config.yaml
num_key_value_heads: 1
head_dim: 128
intermediate_size: 768
vocab_size: 6588
rope_theta: 500000.0
tie_word_embeddings: true
parallel_block: true
init_std_up: 0.0312
init_std_down: 0.0
optimizer: "soap_variant"
lr_mult_qkv: 0.7
decay_fraction: 0.641
decay_shape: "pow"
doc_mask: true
train_tokens: 673000000
Each number is 200 + 20 x the weight over its row's rms, rounded and kept within 0 to 999. Layers, rows and columns count from 0. The size before them is the row's rms in percent of the matrix's.

# up: layer 7 MLP up, 768x256, rms 0.228, rows 636-641, columns 0-127
# down: layer 7 MLP down (transposed), 768x256, rms 0.254, rows 636-640, columns 0-127
up636,096,185,188,202,192,207,189,164,201,201,201,188,173,170,215,198,183,182,191,197,207,189,219,200,198,182,216,213,170,238,209,199,178,197,191,183,222,185,235,217,229,151,210,176,183,161,204,225,189,187,193,221,185,196,195,218,221,207,218,200,180,213,183,206,217,199,198,211,189,200,167,194,226,207,182,197,178,177,211,200,191,194,208,191,204,190,199,182,210,246,195,193,162,208,212,167,211,213,210,178,205,200,192,188,223,188,215,239,193,213,212,255,154,189,185,184,183,227,195,213,192,188,204,219,202,202,226,212,182
down636,101,179,176,237,191,161,172,166,222,195,214,191,221,198,198,221,220,184,229,239,206,211,205,193,228,215,194,195,209,213,184,220,160,249,169,214,154,201,222,201,209,192,213,201,187,199,207,209,203,200,167,181,187,184,194,177,193,212,215,173,214,234,145,209,188,213,214,210,208,239,215,205,170,207,190,222,193,187,212,177,204,167,195,222,191,182,210,161,211,200,166,219,185,209,207,195,210,177,224,212,179,258,192,217,209,210,202,199,244,209,197,185,213,206,188,205,230,214,194,202,186,195,199,203,219,200,193,197,186
up637,097,225,189,214,216,239,176,194,216,201,211,202,197,195,188,187,205,178,243,237,229,208,222,176,190,221,180,172,217,210,188,181,196,220,151,188,221,198,228,221,193,215,198,193,180,177,207,199,193,226,179,195,226,196,181,193,208,193,173,238,212,205,222,190,229,217,188,176,241,206,228,181,182,225,198,176,180,202,201,211,193,194,209,252,183,203,204,232,195,175,238,212,205,193,207,222,212,169,206,181,240,213,185,203,204,194,206,195,191,200,205,185,194,189,203,218,185,224,173,203,191,221,205,193,190,229,181,192,223
down637,105,212,215,194,167,215,197,189,192,184,234,221,196,189,204,229,187,198,183,211,190,224,192,197,242,197,195,240,195,197,224,217,212,237,215,193,208,210,207,189,200,192,201,180,191,222,172,195,191,211,170,187,186,201,218,187,251,203,213,213,222,230,205,196,195,227,197,237,191,182,227,202,195,203,192,178,221,204,229,194,170,224,234,212,194,173,204,215,205,253,219,171,181,208,203,222,179,265,246,228,214,202,220,192,211,223,213,208,226,190,210,232,181,186,181,224,208,212,189,166,228,212,227,209,208,214,243,185,174
up638,105,192,218,192,158,185,203,168,195,173,191,184,172,191,193,209,174,243,233,173,209,184,201,179,147,222,207,210,207,207,201,231,215,205,229,185,223,191,211,221,223,204,209,202,216,188,221,168,165,205,196,167,198,166,201,203,198,215,201,233,202,187,211,188,215,197,163,178,226,219,224,181,174,175,191,202,198,180,183,250,196,168,163,209,258,185,233,229,211,181,202,220,186,176,207,212,176,220,189,218,203,204,194,224,217,201,192,188,180,174,200,168,220,215,189,192,189,213,206,196,194,210,169,203,208,178,183,200,191
down638,102,198,197,194,208,192,180,216,191,202,199,191,186,178,198,203,228,203,202,178,210,200,202,247,199,205,227,213,192,179,228,221,213,179,213,211,241,178,215,199,253,183,209,168,192,196,202,197,209,173,210,241,185,193,205,191,187,210,174,222,199,194,174,246,195,202,199,186,202,190,197,193,176,179,183,204,188,223,213,195,242,217,187,171,204,195,189,234,200,182,208,185,212,240,187,197,227,166,178,192,208,205,224,166,209,203,180,199,215,175,182,172,161,210,188,209,161,208,183,147,188,197,222,192,238,204,219,218,202
up639,097,210,222,197,222,205,179,180,177,197,180,181,186,205,204,239,219,167,189,202,200,191,219,197,186,160,164,219,169,167,175,189,222,207,201,197,228,192,228,214,189,218,175,190,188,223,236,212,202,201,198,219,205,173,194,221,203,166,198,222,198,196,217,188,199,188,191,195,217,205,208,213,212,193,213,193,198,213,175,238,190,187,187,197,197,189,198,167,202,184,194,223,197,211,211,204,163,186,193,214,172,189,245,158,205,215,208,257,172,178,178,205,232,200,222,176,201,218,197,220,189,203,258,215,207,173,206,201,227
down639,100,192,162,222,212,193,195,167,212,183,196,214,207,217,219,169,173,215,186,196,236,212,232,204,193,213,235,171,186,206,225,193,222,153,210,182,225,204,155,211,210,167,231,217,222,218,183,168,193,203,186,205,189,205,206,202,171,239,233,238,199,196,216,194,216,177,197,190,208,166,188,196,200,245,195,156,203,197,231,193,179,164,189,218,206,193,174,204,215,177,230,203,202,183,231,229,219,241,218,230,221,209,172,218,177,177,177,199,200,167,217,240,184,217,212,186,205,209,171,235,217,207,209,191,178,202,219,181,187
up640,098,181,267,177,225,169,214,206,229,200,191,189,175,171,212,227,195,197,211,165,202,208,175,224,190,202,223,183,223,203,176,203,190,210,182,228,165,186,197,186,221,239,231,206,182,182,237,230,205,213,171,192,194,209,207,205,185,223,180,193,216,194,214,159,222,216,188,222,187,220,209,192,207,198,205,210,208,209,168,175,192,216,203,224,203,199,205,211,194,181,208,191,224,217,204,240,195,220,195,190,198,168,194,166,212,220,226,175,217,205,143,187,223,211,184,201,241,222,208,189,185,171,209,205,216,213,194,198,162
down640,103,201,174,212,194,217,201,203,236,211,213,196,196,222,193,161,179,221,202,201,210,192,193,182,173,169,182,200,195,156,185,201,184,185,178,197,241,198,200,196,199,202,207,174,192,219,221,215,223,212,214,200,207,235,180,192,189,174,185,220,183,212,207,208,171,172,206,210,178,203,225,200,192,176,190,210,211,202,227,190,207,211,198,173,197,224,237,186,190,172,213,193,195,245,167,183,189,220,205,235,232,191,186,209,228,170,151,224,212,194,220,184,187,211,192,189,205,192,214,234,203,202,197,207,188,190,207,215,222
up641,093,197,220,207,179,191,188,141,189,216,209,215,203,197,196,189,192,197,162,227,197,222,206,204,166,222,204,212,230,200,167,196,193,246,225,206,212,191,184,189,202,205,178,197,225,217,202,221,218,215,187,215,211,156,172,233,206,187,175,192,236,233,207,155,180,225,202,219,225,191,144,207,173,222,221,217,196,186,195,185,161,210,217,206,179,232,198,193,194,201,215,166,176,213,229,201,129,155,207,190,257,219,233,185,202,219,202,198,202,176,203,210,198,211,240,201,214,177,197,207,148,215,203,185,175,197,196,189,215